Weights of a small GPT-style language model, trained from scratch on English Wikipedia.
Size: 13 layers, 85M parameters.
Architecture: RMSNorm before each block, normalized queries and keys, gated attention, normalized values.
Training: 808M tokens, 6167 steps.
Each number is 500 + 40 x the weight over its row's rms, rounded and kept within 0 to 999. Layers, rows and columns count from 0. Numbers have three digits each. The size before them is the row's rms in percent of the matrix's.

# layer 10 MLP up, 2048x512, rms 0.0304, rows 0-213, columns 320-383
090:475446504436499582480422465468463445483548523556524487490455505421486506441511523495546475516474484487536490538419448511461523431541548514566529501474543468470490479531563464532516581502486476
110:465524480582583491508545545548492511508508563560524502529522528537491427505518588482535494433525565481503422518484500583543389509453499464542491479574556507516490418566484552479460488571514563
092:551552432505460531516475533565495512560488559457509430451523538473368533466544497527536556450550560507525502494475532581491462543465454480479482453496427455520446524512496558521475462537447490
093:481515546506512496463496501502483483476558501437568489520482489526505494493490500472469478528493539523504502516487490502550585491487486494496546483490455546571506477485566495546574518433551494
095:576481547501487513513511477524568481493484448539506482554474490496503487479454550443488555559548479494474470527523527535515446437477447485517523459499468523500466509467535522554548494448491503
105:517470485500473529507530481538548563541468527571523532508511512576518409490542534533500515562468512453536467473553456507555506525494536493511497549468465531530493440474480475477516578522462506
104:538489517579501506437493550506469537556520483441517620451509554522518419441488521580465476504462532484456537561508464525580474597492429539502447525534503499527519528512476465543530552476483452
117:510460502461466530499592499436500547489478528458511486458423463477432620576508519425493525497564520494542467482539508499539519585512397447511433490451538495555524496524585563433513516522516522
113:574518519529519577477563539494522502505547559450566493463561477538550494425487471479502541476499545512533573476558533488588583489456425560554490535473486497554544487617598493481498485530479537
096:501543488464457490422574432515456503534496525511528406520472508505485485522509517424551474503486520437505515485562517489489510511472518538431566528433475465518495493462480466573483540460502485
094:494532491503490526490460524519517450474490524491552455464533482471420462471527506509537502434474466500407468503505432560508419510537497487515498551491550513528496499451470483484506527459495502
105:553478494516412527520461454517546480524529489538471518464492558534463511482542582499465458443478489387520508588500497509487490572498505473515495543503477561540484398497571546539513418525482513
116:473504517487499554531472517475532417472463515549524530471455436566458438556487526499557494465477511534503517528532509448468486533462458490595507518409441367539476512497455540525495486470490518
090:448493507479451536532426505503537523476567524531509467488535470455461511488538499513498495513545552450494503490499526485529514560491510467472445513505505413492462489481517510553496513459457467
109:525466478514526519488542565519523473507468507524523543515489517507502561479492577466532464519535517518461607462582507489489486528478426514497521509511518550534448456577550526551511544478484563
094:426521422472407525438482483503512475523567478429535453515485401492464561506514475497442556508552526525444446485538523493512515587553547497491528472483485453513453532572532440609529500504448468
096:439444595490486513529556529557481544481584506537515479475480547489461467494575509401494499512531554443456511559560474505493530600492547518520521447510520555491528454517514446491525463488551492
098:576424539505544465530489499519503474502579440525509417490448490488475479505535547541506458513579584498481501481518524525500529493427458475530545534452506550453553489496511505501486463511495490
095:447482488454536446460494506485493490488473484458530484479468493462438577405466553487438506470510546512495566524547509513472526548469465436475528569502493484517531524514491500508440507603409560
110:526525499519420571524512476492489535525539535481460500562505472451563447549434493526518473488522548557528525464542526464499517536500496485585443432497534592473544470540565475529489464539505475
095:586497503538521471492516509458554460545590575460547485533445522474510551459477532490544597444555492513538491462509529526501520467423462478430482470507504456506452492557513538540538529421469499
100:511426594502498516485474456485490499568536542492555529510460453475584458550438555477457570504485482415513513526544526492527560486473463567567484560576504519487540450468494414421479490546411476
083:492518529541450560457504546509484556546521485535509482534522527541468479508425581449557487419559461508530513489503527513504466547417408463581530491445483451547514523500536434429516430517518602
094:508517575581491510481558481485487484499501557495509519470509514547514516525509509454501447494484463519529494498528524447503507508516549545542528472459538451534545487502469410495492548448506523
104:528445563534533498476513551468496508477500485389566516529464474509503488522522569471418427506523501437495522462563433567497590529571494508513525550491404550486534500531559454495512496451491525
086:518441496483470442447460585553513433480442519520592471453500478516483498584483476467508550538544502537534584497464438494518509527567487514545491512511517474497465467485526577515517440469395495
099:440543515455405503466543445468513480500578582484551476498488449497528445519511507478449535506462464537526442619479468483447529519458507547513508445445514485518524505516557494519573489499442479
113:504487451533431498514499529552522472481518457453512544532599525504518518524566525526458481455558481514509453492566451483539485513436484506570539495505491507433544493506490535483544484523465506
095:545598564457498541415474443525496527507507531546511448472484456561496581413529504567443486522552548490464450493565550501438526491511463601556479538501458519529499505513490488543492521556500476
101:551484431458499473516492546509459412547484493484522516495511474468510387495503472469534584527543456515494569483464449494513504447500540509530519537509413525519519510474519422507512473446492526
098:445563449520418420504492506515523489513519463491584551467522440483476549562438478477540517433502498542502501498522434520480472491528470495504518565577487494524520482542506507467492506450433524
096:519445543549484492531540489505520535486511505560516473485534519444487517530549515456447472488512454481478487503536392523549496540543517535490482448481507523487596473543568556504566470466490506
104:522456491445527541474506460543581508559488540487530406546460537437446508491547465397471455470555520458484596521435537543474423527430483486543507500488459521511478457528469464448535471534533533
087:418479532533482459407446422534514496459461489494495550501499464463475515459550503368519524524593514454539535543480508568456479475549546490491537467511560493506469502562576481498491539516392466
102:456466546499503529521534488460473453466539519417491492512588429517528506544509529489526566485491483493417479510511481517536538474479495467476486472497473520508464450540526549513492604501500480
100:451442517574544500522537530470478441470508565447501513436490474555525543551485537435501447470510437491514469597565508475490515545471555513567508499427506545551465532562506423572498483492532499
107:476528462445537473484601507488503549468517468523517523558569431546493439458497503477421563422565444505468470494464557547435507473452499471540467451485459505517520504545576498498562448504495506
108:541509504496528513515527544516477504508441505495478505496561510518573480509526479474534553457503465479505475477486438449489498497492552527492480524527530500513470516490539482543514538493474497
094:506549458490461520494464581517542530531514541445559483535485481541470431450557475472545503437548521506426531573499462512571490519522531449546555508501453472525521515481472494463389581489527463
108:467501473538437508517507530565480564519488456482477552517504465523553496531554491550481480555512511509579504493488479509459526492434537561504490568494543519526519462502506456488500545467527489
095:381480446530520530536554533506533591504480486554523475556446501431435486551490495444508465511527542405519523546558457528509467558430507561520513433456429567499534421537556516441495506432525504
095:499492496484522528423464497467478472502526508440475526492512563559527460455465510532432542469483530403415451524485403455545501486483536540543505488534492458511479418501540549558504520537452551
084:504446543448525552486488449471506567502560507546481486496515519484472489604482521533565516459526536496442542485481488509488538529484430494464476495516516481443546509512471424520562526529480483
094:470468517437479483430499516560517445505528449486491534545451519513555499501459512493495491490473510466488562533509534530510480528435441517561487478519530461495479506519484470471509538430534514
099:514494540435531481482504523496505472471483471421470551567549464606477493588419509456456468497535496454486547542553516483543477500539505476544509499472460519489570547605537532464469552509538496
100:488451499424384516488502498532550520405487553474465527544572518555496553588532471516485508468492561464442482518478516520573481500499460509487551495489444465575492473481546491479471514506489550
092:465538520437501504507493509466480456476573511518539552505509498541493563530443517523463528504523520504463541566511525550555556428472490507495468540479491516509493468511450498480515530423486552
099:551489466585468461520498565485499536495508510500543526481482470469422450486418503483442510450532498427520484456516561515481485504509497525517467429460493481527534475543537574512471447525467507
102:555514536552496519515448525534478494529529467471522451511460468488513484531552542510537479522566572534524488488453475498480538472538534472511503508451475535556534463511538435554573487480489553
097:484504494582446553443522521564530428491484578490478603478555461488570516465540469480466538469475545531422465537469508541484515512525511539572444495531518499456493513466504478513566489542499412
102:474508428530527537546525478542504464457506473479483428480458449500521592558532520474509486456554506482545558486443425471563502490470537571508470465388431521522482427491461466426513538442553528
086:469433480522451527434506426498501549489562575529520506491456426508486567561468499408464510484515508478518468487400500492600560508474527504448440452497480467471462443471538597550574586433448441
096:454542466436509434544589486511513430522482455448503496484531493519510516469510468457504547449439581465462480520448473464503430527561566519536553442461503452553501542490527490543503493524509554
105:471514510521514464542474425463531487548539455529546523489449494510528520534526493416480484462489553466470547530532448531500504519528533557510448557452407522562539488579468493523537445460517488
102:532547480481458532514496440422523498558508490441508499504566549496513535553498548481529507521487461476496533610548438477512528512413555487520571500504464556456522467574560487523589477448472505
095:493539499513500489467478533482506504462530475456478429411455471538458440442492554545485478508550565453451444544471435471515537502495458556537460494435490488549497499512530546491532542510427517
091:474483520508440507433494455492570567507503480522478534461515559497462413473546488412538520440510473499556540471477516523514465480489456527476556487545455493505482439450538549524443498495476518
096:596541569448411542494445468510530477541532487499495476425483427574486505458529488510458487474530500403482466492489499477502519584544458468463530485561446498512470493482509534471490528492466509
097:533519490487536493520500488595537452476481533557529442450529501530510472461490565589475557500477481476527489578446479517519450492543534481551547517538499470522491499526595472544480536489411531
104:526447531579414510450529493582641508495532520499453526532535505522552496524498505460479498498509431465469563476449577554477470573434539470540435447528513527573540486506526522557510508459543501
089:439452520454417511456550468532484453513542518511545559517477457437581532457525538587525524537494549362469519457441463553534561410516512536497472585487571551525445409481541442480480526480480531
097:565454542509529513510493551520500444481516423436527528490468519496495453583514606502536539486545447537505473514500438513509468514452426431515574497548448471542498480473468525561496461509492572
089:516495502515442594434494445502438460432462463499543465527529491461479426526468505427461572501556459522427499503501505494515557536479512496475554531482535444523537462455530484554466564518538424
104:519505574521601471470486460532449516479473505490553396464454448546422464469470488360549524537523502481547402498436437463500433499539527506493537519439554527579487529505500459544469513477534522
098:497489496566525526441575476514450489547546521502532490508553550470514432547482511465505475514527457469527488520476544622549543449519561489495519509470461527511509463533492525475518562514457577
090:417570456446495501505499545493472496520521528427507534464454502520490506530479497531525548517563507498518483474483529532510560485496435538519525543436483556496447471472478461477517518462404551
094:538500541441570548532442552484485498527499476457471469519492542454508546508477492468442539474397484478543480535473558552549481560458507464468509506503487523481517526511452555481503581439508476
103:528468575481579535426466536521503458506493540507501559515483491490477500540523479504585543480517544563585547438576569516470517467540459479533469492517542429514454503492545499553546500481415498
097:482487488433513464451465517485472399523489486502514511481544502463495430482516563503508512456540502501426539552545505484588491489470514513525430516473508477513472548527507478528487439551482447
098:422519504528519475524466539457462514492549450433486497494483547504467488427545490524519553499485505413551484610491512446545495556513575422537545474476508515539553438441553567516480460501450501
086:464461556492499574460534436590552437496502553506466538492529517548518493444454528496459486516485442521435516447503435489468463518575415487497540500556533512487496490529597498488445579510491521
087:544435538498501547480534525442498448426547508461416568496527486498520468452494522488536491417488477563549510527520514490496486500531493562560615532434502508515454516579527414526533500522463468
099:508481501524437555441503514442516549496483576542520552511568504444552482481512512446457565487573515512467531482505455510519504526485485529539531516527500538496575506521481448519491547486505489
088:523452508477511519504557464484537483548518497534489512514501497451435516457525537518476493525495465508545512495482449481501506505495482517531517461454521484453549467511628442473522502519529433
097:502489500520468528586516467497488499555524460575500497501522459479519592521559495504458512491524470502519526520487417583520482543494444568498500575552479558521519506547541512473582457560435511
118:476526473496453472524417474513464488525498611525484495512510451478454452507536502416475502461591518491508527483524495444549521524516529525474475508500494476513517426540566537534481576452547500
092:554471477533512474422475520527508454529430409565488555476461497530562553505454480488519418444513451496465517510453470539559472555544476451505530495513462595473516490569487558539552509468421476
100:530486482531429588446483490550551501578459453451515453465474488469489417582455523485463496516553455470464505570535452518529516577537510571536493454489430543470537486551492494475505591522551494
092:522511498527514497470555540549532551472514497423492521449485433521537515436522496510546441456506515471439519513456510547443462487443507482513517473539524445473478541474477522540447513429422568
092:555481512549487499566535506557555441588549507538484467530539484455461551472463483470483482532492510526504545513554525473459490478418536483516461490488467511461529477463521509433541592484534495
108:544416539445520544484503503575440464465516459461507486520527555514471572535507557535493513529522469483455531489540574524487554536480483576504415455438456439480473457491552533513498458537509520
098:444455521477511542479531521538546485548499477591511571528493501488461554579517526454524503528518489515554491499574501485521508454471440486492575515456514512449597429492526458432498520495423521
104:434380422503532553472433461561508473472496471613470498520537461530477545543493600379487520448525518406554552477539456548517498533485483533512485478512533519483554491470541517518525471414458514
096:504470497485547504512459450481522580499576511518551402536445466548470452490485505479441480488525504480509493471541495484476473502500502461447447533474440526451489418499515500452518493495515485
095:540473470467506468514514469578499544534573560490527480477448467553560546475525554491498503572456549487463445453516465526506602456491451397513503575484433566534512494499523554512419534527508462
098:468492530467437484486506517577498516520551514525504434519464370477479539475523478487525502499502473447467499522491478557572515492539520520535539481457524478481520563517505581439558588513511483
099:512506474467536518542500494547552452586550503526507523498540514539504479490456593484464472555534483528465514435553499463481521503493478520529496502519520521518508506515502533452524541459504510
090:454531479527551543500465529501502435471556553472485501407525511557499585483498479482483463478551462465525559561486443547536538503556533556453421386426475416473470510509455500539492540432528471
103:529531544536497532545517493487498565479488551555579514508489493453528474447494546463470509493549492458519472442506509545420478424487475471532458502546478522470534390512577528506519510547510573
113:504510470515541556513489572478513513482511548497482520397470530500463548430486498506456501495550497524448462552480513423591502556507416505545535516505451473493540468501533517562502498546489517
101:536477496548512483562482561527496478520586487459499480459496496562543455621535481542530593496470470452505492492504479513442498493510515624512525533481490477586496483510493495548495484460508496
098:503412551546521540513493585478515461494475420471563477508506418537534527405402496499430502472571451497528453498543501513536550527500411531564488464556533490555473506478506458503511462506501542
096:510465576553435529543548570505551506457455487537527459517462513544435502478456493440548492511504463449562453529524460453511588481520478391547513511473537558557490518548588410545559468511542551
114:499555447480483468498437483504546452576554459441496502510514418448435456581497489529529452539580538506538459411517563548477527514501476399508428508498465562523501421510593484470553512487469537
104:574459500493388520519478577514500562484536550492556523514532482543514573511466481476528508499507551408457445484496485505566566447518476473543493456530403537504538461565496530549506504517536539
088:526505510512391495517561517492508500530560458451460478456535529474472409540518473499478511467506500514512522540498520508563573471444449463472504413516501487549478431563466499528511504489553526
096:429509445549513475502473461548487504554505476580460438555555424477468526419545511523514553440551500494460459452497517535439491450418522529494495448484486484527533479494563530488532407512473510
099:512464556480518552432590459478522467535551457491473506516453563561495440541466509499426511399522474499502547504541493496464504498499486467512488531459484537522535476516564532506496502505462516
096:498536478582492394532559467537527470457491486528490576512521428462544536471466525455563566460508481487540503512490491489572449460503535480518455506530432561489508467512532564469495530538487485
099:428520506504503469441502444557481443545552449550534401495470452539481472526455546519503487512525450508552524583496562518562504439506431497530526514475464495546460426492541466473535423477471493
098:536438503467501505446458490499512492517573478470410479465504467476480508521452637550455490516477477478535536495513501489496494443455459527527574458446543529521510548551513471529524470411556503
107:475451477526455555402502549464444462496507554499519499496460481484511448494460540537493486494551517461522532487518509538471437479535525607561498405460487479484506500451494482465503457521482496
089:507520506531550446526487465485546540462482502488475590461496513471491516529434511455498507533490466449399525449507468515501503502477489505555474487533597429516521531512490471544480523490537489
108:561475530549489593501491531497496447472476497407475521492436464569516552464472495548382495501594483446417596543480512535567484561466477510481477519523493499579462493494464492478481522480475467
112:500474462505514457574508487473519535462458551471498573500476499513550583486600495572455507474477478476534481498480514526497577521431494585490419497500537501580529509490549541427533467447522493
097:536507493562447484419482485560549517538497474521503519512607497518547443509500553457477510521479492500494512494460559504399463532487517532547553480427508466536495439576493434498454535423523402
099:523517462559534521528523570590520539603532493474465527539585547476424429494485499433499546519484530440463458523503495504505516472516501491538422481492493452431491438515618507468523541501541456
094:437504513486485469495492492498550572555525513517505547522437498477433560548502514519502485492549532505463501480474437521470523487467502474474518473470574531474521481476523556546489536508476508
109:454499464432516529515489469490470474428535453438462583532527484515501441510539484473517471473466577451487429591574487476539510507495401487468503557492453638525440538508557444546569453523527476
110:448497569509448550511518494600530481541469522563516526493518458498592510470515587490486479425499538462503531525548486524572454496468478477526496530457565550517556591474478515500559504495541500
117:449521486577475515492509485575493512446428505455553470488476505579552501543505513396471543491508571494471588508398458507491491484521543536518467503530437483531484511487549465503495542468471475
089:469469539471567460532491549459564506555548490462530438564537539519458470519540549510485466476479464573502512564554506520573534488496525457539552508499566456540474499509468522494520513459571490
086:543505447529514519552465533532502550498550497440524471431550447540428557484478520515491585523505600455499505430502538460466525495498541492532398485449521504478486403497525546453519575468577473
094:491553501476482455508504456626528486539485525490494495454475524535473571560446521520485406513486481468532463519530472493482525550483538448522500560502477539525459479589486530498472513543489462
106:479520453466502547480568511535546464536463517459500465545551471561550510491551577525565465427420428543510585490444522464534558538524461448566516519432538490502588500486495536501506531502511480
091:481445499457474502504458459556508479491443508483489518506471524494471489458442507458472513537507621514432565509483459435473510478446443511582583491416484461440554492534498486493429532482464562
090:518459578566535520506542523526517534517534476469491495445522548550479466477519496451555506472500514433449437462524521574541426530538431468595509523438483453489560531471521519541538538486513426
110:460480498505481459533524495527589489593453508573473516477507461539502431544489501499503522453579542498473497491467445580559503552444489516453459418498586415477536494494522513482436527477451623
101:476484475445514550448499493525491476467498461514474448522473507450484520493493508519468450431486508512492487529474530462521547471501434565483558484460489478500502527537526440504491500452408544
100:527510574549479500431473524488557425604535534515502516415519528471543506511493519514460489542458513551487553578420542472483564439561519503514520484470448434578576442531504478533469503467445490
103:451443532435471549536461494489555505502584499444558426527454421473498468562508524425513515512507510445479534517546535507507472518530562452488470453509468423513531469529486509516512473475486504
091:459502481480466431449494440563512525477418528482576519531455477518544526520506542491467551525508474460476507585496475491468410484522552532502441480484483534499493443485628479556506488532470476
093:525508465445451539433461542479510504581493548491536503493477458517439542491491488546524563514466542498404480520440591582474544483562515469497573486543514443566470516448503509509527599512488543
105:504491492512530517427489558468509449510559507524453460524540529538470413457431493431515532507479506472479552477507429520493565507487484487566517510488567523492566488505571467555546517516525542
100:508490563515434519527517528540480457468500482443539508545451479483491539563508510526515447559507447549582530534506470514509481489505460455533497553429480498525491440460505500412551461546447468
093:482566482516543554510504483559532457501455496590504549494544482462474497543516553455534478450522466474558518505455433580479518458503416435497493530527529547484473512461601530517562488523419480
097:518469525474445583411477494557495517524503559491465490538500443470485471572510493547441493489485452535503540485524429537503499483476456468495522476511560544435494433471499479401515508522506511
101:439586533489503461467537490513589485448501488504498548486529442601481498509511498536482470527530466486500498506538540501548502535497481469556481537485488582428592531567552465476567518487548512
107:504490465520451546502527472499490509561541562468552493539559469519474473561505539485508532561468495446493513556475496619553501549494528573493500515415525521542544519502488601502504458457542513
088:541521546538519483508511503431549513481591529424503476515537458491500542550498493456494498385501460473436559588494506450442516486485468546568461474447444490487496415523511502511491434469557501
100:468529513530489499534587462475495517522519578533528427523518499508407488460525515443517548450502465474466454443544400579487503540449468508476527522565518527463588550522447476450527518476524510
121:494535475491512477528518441514468401509550518482482523578526474497555509538460488504530433482496509476576509461490500502493550506470398566541424512515422556521511465568532508460429455465440523
108:510423485477474453512569514606452529507501504554477475480514490551554525511536543486476554521505508470569485533530538537495465503439533463460492494506498473524492520493523467526490530497433490
103:498457466513535493524458529502580443555531505535466448489501469520482473470499547543513497517545380474580537561544487486491556523538481491474466531444474518488499449549485501453568542542472521
106:532478460446465467513499495543552454479455401492533417482466491506402504483497490490505561518455450504491582557528485516576507483543497507530500492473458541495501466488466464521545466499491464
094:468526436507508492432507442448463428490488461462535557475511493497543466498468463515507490459514456495505500517506560508511561533542495498521462523543490458545525506464527460551547512579487566
112:520461557547447483509529593547523482540566509482442528503538495487467581503486531488375460455526546444517448498494484452482528469507493439593523479471460436608490520556534508564525548487498520
098:550504558501541558470581543497483424514583411490480500557569519555539529517487494545476644543485483530524440496466480494580531481495505548508499492479519546593478489534531479534499533469509524
109:448469456475465517435452522516526432558543557533507502501507501498512479454511514447524493478459584544471517501590498504493541509452512419513467452515516492467498565538579447450495485438495480
103:499512583579528513496554556519525497511521498495504538494506538560509550485537488472487524477487504503436450546514591565527555532474493492500518559547505538507514471504456510492576487501524462
089:545543508449546516517469526577513508487528466398413475533545517507413577492424470475507567506528454469465554537454475521473568491451499490504455506494504467499533507452515548430488496464560480
090:529382463522432531511529535588502453533491533511471505441513511577522549530437489432445454527493548518444477462522446451470550479529510497518525506515428454534531545531461568474504538514488548
090:489489473528503509514492454564580518510503521450484521505529475435500519476504510436527561474455520463493532498460414555478488503500458511479448544523450481500437395556609512496553531475493472
097:451502474525453427571559571491458534478508525481466576523528508457506521500443486413495452536477549490536474571527442461581505559517576540524526490454462560458552472494457494517516497495456555
108:484432506565485511467510536500503491575520560507565511497476462546473477473520476524478507434544498471523480498488422608548510479469470523539533551497517543478459524524492441488535519514484485
100:483565527499559482425480503461473560519539470567455509520535496491539486494448529497504522520494555479547591530480472545518490517559467461495481474513495497513453524552551516524522541521488551
099:520438498548422527445507524523557452520525480500468515514477533473538480476469482522453534489552498467470537566545446528457601478527476521486540516480448463512534491496520487503537551506533474
101:478412511472487484421435461524513530558454530524592442485480566553459475469447488523504579435427420425544469451510467552474515493474568487472479525537502520536483524477486472516542485424445520
097:465519438565562485437520523513569528463492476556417522528492501557519497532403505469486498473554513523401564514510422426499547534536492463556502455515501488507505518464502550503547476481489512
100:509442513484521512504451507463456518472513453513464499526511489461561486494506587517478492473562526490513567554562464470535464478495490545572530393479446442529574424573542457448453522474501499
091:463518571590482486509523603505523475536498490528541467401514531597512494500470497445504454512583498522453514500489432440519556588493451522550504456564526459505422531570527497491517403448500508
097:470428462509389525467509503525520496488578445476484435530416491443476483434492524490531533565464573477493520534536396468509507468471489493522556510502496445520498483499486464592514434526464515
104:510540467513509482532519587489555415524534469525507515450514479514413489526415532545392541453510488466477521494480525476546490474424483497586423484498447502557509491555508459538538489464525543
111:509417553463470500539512495517504532557563543555568458497506496472508512416533557517458495467544438464503530487540436529541535554485454500503456515515502507526520517553536423495542569469459459
091:454496413437525534493573517467501492526525523480494597483431504526442535521486505450524569478525543429448475471455469580554456454468438545549538525505536467480517449560539550457516538459469435
110:502541512476515475532609494513541486525495495494531480440455464463500451588475501502516506432487495449547510469488509481565475518501544542532446510545510429526524497503510501555479525473470464
105:536513449529537463468507523547554425557494524439456505482489539522465410473474473491585535537441443522527542486498533451490437471518484552506461505492520533572503521467533442522492471430545530
103:475488503531484503496494513477457563470546523506536533494478523443506473563458488540495540555551518536538500471526513480540471510523415533531427487449533502500469488444485493501399567502425485
093:464441490516528534519524515529495530518520537427499453524548490548446496514445542434421548470539485535528529485526533584559546478432532410473437425459432580523510527477480527497511522429496519
112:534462546430499485513483545446564505471481477473519525502502535523540562462469610528509534505489565434520544535450451445447538561491464471477513545548515465538429525486570504516468462442534526
104:545461503523510536491512512475496536486558542532553481533553520483547510468512497440477496491518484497505496440534586429598486472458505441511528538408493510540481495537488536517483475458489455
106:470471502447462606496505391551475500558506502489550465501446559438407479571481518463423495469467527461539513462595498467528528509518532520504483476510516490518565407518537459488441488498515545
105:482436544460539502550597563498497470443535533439545479552542484539474483521554505553563607471434494494482547564442595487597459472511533465516433542506520540541486541463495487492483538496439488
090:521567496493470505487524478540527547508460474491483465472502534550558486564538526493463502505463528464497527544514470451467449582545498505464535533510469567487449477500564546563437451489477559
112:533518502462473468503514428537526543563489405512496514498532456487535499505475544488545429461543508474493547572474551519481442548502485589512420504529493401524553447541518547502462464496542434
095:499510515527499494474459478496484523499493473469475532545465562422484550500472497533476558473516547458499521511486515456532462476472447561486545528486537446465575444513555482439563523544539454
104:483462479523454520527498560554523438466536502452533541442481435457440449517473524552514495515549473541517494542550490481444579544530463497598494494421463437598549392524521449521453467525433483
097:571468478537564507464478504511544561533545542457526535475543487537534483389478535558476540456416429558421420442540516550478510481478459527505477477517545488502454500497579510457481547443537460
102:474453557529528483512555498527468465480410558495428544474521519527556539457463506469524464490493514517515497585552471533559457498563567550572516444485509491579545501521496467566476490527531532
095:497447469464435501454442507507544547542544474493551505528410503498507496548476505527464525522550487481548408473528429498517517541460535505479402599451475535538502524545476538437501448435489484
096:456499460460468484451431528552478405466471501521508469535554469432457465437466487480471510475494549458503506544474475534481461445430563421476493517512456475473469468482551493517499542545480506
085:461495549524492440523506464475529547566459536474498513459488440480532457527449499434484508505483559417475565460479559520478459583471526431525469498463521439455495532524494509425521480490511492
105:485485570469533499472545443469528494510536404447513398483495523501485449486514487469488460511602487517450475496445530481548554543497510548513515431465440419503499470464553510548487503545529477
095:509470507509552477433512571444462514529556583546447528384484520516503536425457505475479520476509563505475514446526461496518470451539504478536546543433512480548537482554489556480507537479427532
136:499470421516493526437490531470521509512456530490544424510479487511469449472468604455453449474601551513516507549499458553529493465440438494584534533525502533509428524540523426475473531510446541
094:452469529492492486534508495584442483482573482441557507396467550526500526456460554505480523445515475465463614512527512509520451521476527476512452476425557527552497462497478527576455525488471473
105:572528487481506505467514506486504422533519500512548432500539484524495466480515523438436529478465505451545541488521476526537481519548516518513456551487485486531471532501449527590547540568527460
102:468524484533530548507506579489551498550515488423474472460504522555445435497470508524517527456489477520559476449538443529555544564512462414519531502474472441446530509551550500534581484437502526
099:495498515477566489545555557479506446495512471454535588503447585538483537503480448530431450507500438525458464518558507479497499512473480470514522507476530453527443435499493538411579458418436412
085:572503538473587496544481559501484528559541459511502396526557528524424562484464578463485504487487580434564505522524470556473573495446480416480535444423599494522548507511527493432449504560450592
111:534470541565472560489506499478559469537538501428483466460487542524449585497586482485498514455480447477532441497488533560516618463467467460497534489500582546551531535554476481447510513489460461
094:487548444462548511449494517540509525521501530495501402516475550489437494488486552473461493507571539490578527456481448496561472455470453512508515568544485534569469513508589509523488563559453551
101:510522505528455554520518460512455458500609555573486468566465523481376536469594509545485465540588457477556453496544538487574550415509440520493550443444437498524476464470529487490577484534371538
101:455497465469491509520476514568533505550624513493554507413534492505482496506462491461463569453512573486467447476522493521480481570547553538520539559454411545390501522530534511536520519526473577
098:437452475502515489471498539599451514539504556519499452535561482492548449520522526490539527518473525537540515575505505637530449471501556530542518471537542536584538488551477441494516508512546484
102:557473505470512490475525520496576469472550469512595516480442479516550524439443498556497509419540508471499579459501518518451504557489470481501417426531523474495472533529490446464528452524520514
093:519524552547567493521535538458515459506496469428453506485540555514507558499462504498451485513454498434512522590608528518479549510419539500503501469439539471507489441531475496518517520382536461
100:561468484441467488475490460518477484458551506521501430471477513530492527507506544528573484420537552505481530497581532538545519531540460484527590478460531502519445526470572524495526460556429543
094:542447463532530527489501526534543502561558397466493498518479557510431535526468470514420504468483478455470496561529512595533540543411478528527476524491529460522577530506541578461461448420542486
100:474503445495517428520528579453482452514504593470503414516613436588516479455548491453448500489537492509500526467458537565505530489482521503488518526467527505526495483521499500470514460513423444
099:523431461461479469533511496529518551528443537512477515474493507490557496503543511429498573513489497496496532523489499520504407501457512518460517452556442481534497521552479433526468460502463524
093:530540550540471475525482477542451423521494481505469448392491570536502545473551512495451476511524538473577548497526402514580481465498514447487451469504535492598440498514460477551533462355425470
100:480514585456466425475558482524457453561590576478516494436497529535462454522477510541456539520476488466549554577511521494494510504468451516469463442488523507500584356584462477568439498476500477
128:451473549469458439474503516487517459516564533435536513454462512468483565558470467518521507486488452508522549493547509555509552555392499417501525505532521511543499446535458503486612503562481520
094:419514524476476523470478528509552483529550502494538535502575461521501509497392513494517550503464481458473543499533545424497499484450480520535460518543513485482520531530534380520550464495430411
100:429511462453436519545459451474542541521453457514526502528494475482462521499499519521498505529567511526478528496429538505523468572503516505511525506454494510506461483508532503403534455497482487
113:519473482499442508524511481510449578511536514515486539494498579489582511529439488476459462457449511516440508520550487553480517503541493483520495502480500482473512538568502536498482472568522574
095:508552522519484490498462506487443478588591545476547464503528506494472509536501518434458590529529550401512498479458445474555523490461505546515504419482473467491512494435490510555504468490529509
096:550450518466427469501529467528538588518504512482542474518529462472471519441494470475452467512497534472422485461568537526460547473427417407497509493544406483537521499492557585531418598525475516
092:517558546488515597523479502474433498489507496477530482551506526502519501539507531492493492505505470496486423546552543430450494505443500536526540446501561450556460523538437461492486444467468612
099:585443504509486515506478493520495491531489492498520515512475574517534450562507513510547507515532447524513461450551563480540579471521400558540500509472491562504507541483576435427500502509514490
081:545544398531446521550505542570546517541471545559490524488545412504444503515481556514475534547472472465481513466464451559479542439475438494489460452505558549480545464504541503519583446418490501
097:406457473481494478493501485580549521476465441518490508460494461474529458415453577538533546468558478464527441493410498499473470496444507538582450476526525470513491500526513499470570530454494511
097:490443512534500525501542504496551465476494502467495454498544549519482583481460541526493558465514533505483585455452480503529481486537478457511568532463406488480487526516486442485461541437489487
093:468488538509480559424556458524515515488551467546487467500508521492518499494399535517543550520497527471469483531471432483505580439462574609580425539428561463592557489546488481510444565500495471
107:551507494482500515481533494466484557491474527469531525520538470506507494517482490541494549455510540504445485557499473509463457543522506594521528459462525539500486496429583479419517449444488502
102:486495541419523504447460505538530504519435612505472529525475456504579498499536482410554493503490602497546518493453478501473507440486423507492482521472531465569457436450599535417452576481547512
108:500492554533493544414513472552513471510502512533468383491523572571456539490516510523498567485555532476411500547469537453508522538537482531514487453457586494580449468523552458485520554473446505
085:486497479497524516370490495502538506519490483476430505475573527495549434479532487499446513554513458533461466508463454482528480506526527502530470492499476514489605512454466518572486502523497558
106:571530471525449462468543556501548455477566540515561553524449560493457587535588601514505424497536471521472457508492494511505520472500506540564524515443463530498578507509505540522516479503508432
095:538525490525503510474495450541495425478541489412545487513490492476469460530534530575475555539470469525478513514495466472548512487467479516522472491432446476537450496465589509496448465523564495
092:507443615473435557473503472474548518427559568466535493536531504560505441519530561508545521489467553409493471488467529518566572479484481518604575449506511457524489510447521467501477512535521460
104:447544587504511493491504494617514519492485485500568470503420465479521467505459504525500494547411473454550488472535520508523473423440535534511499543449536426521466508509522508440508513487577554
095:467510481588504577548484510555554533486515518507474488431567452493441450528419491491454488514471480495555461484557504588495472535517400514532541487510489533457481381541512523464469541580455491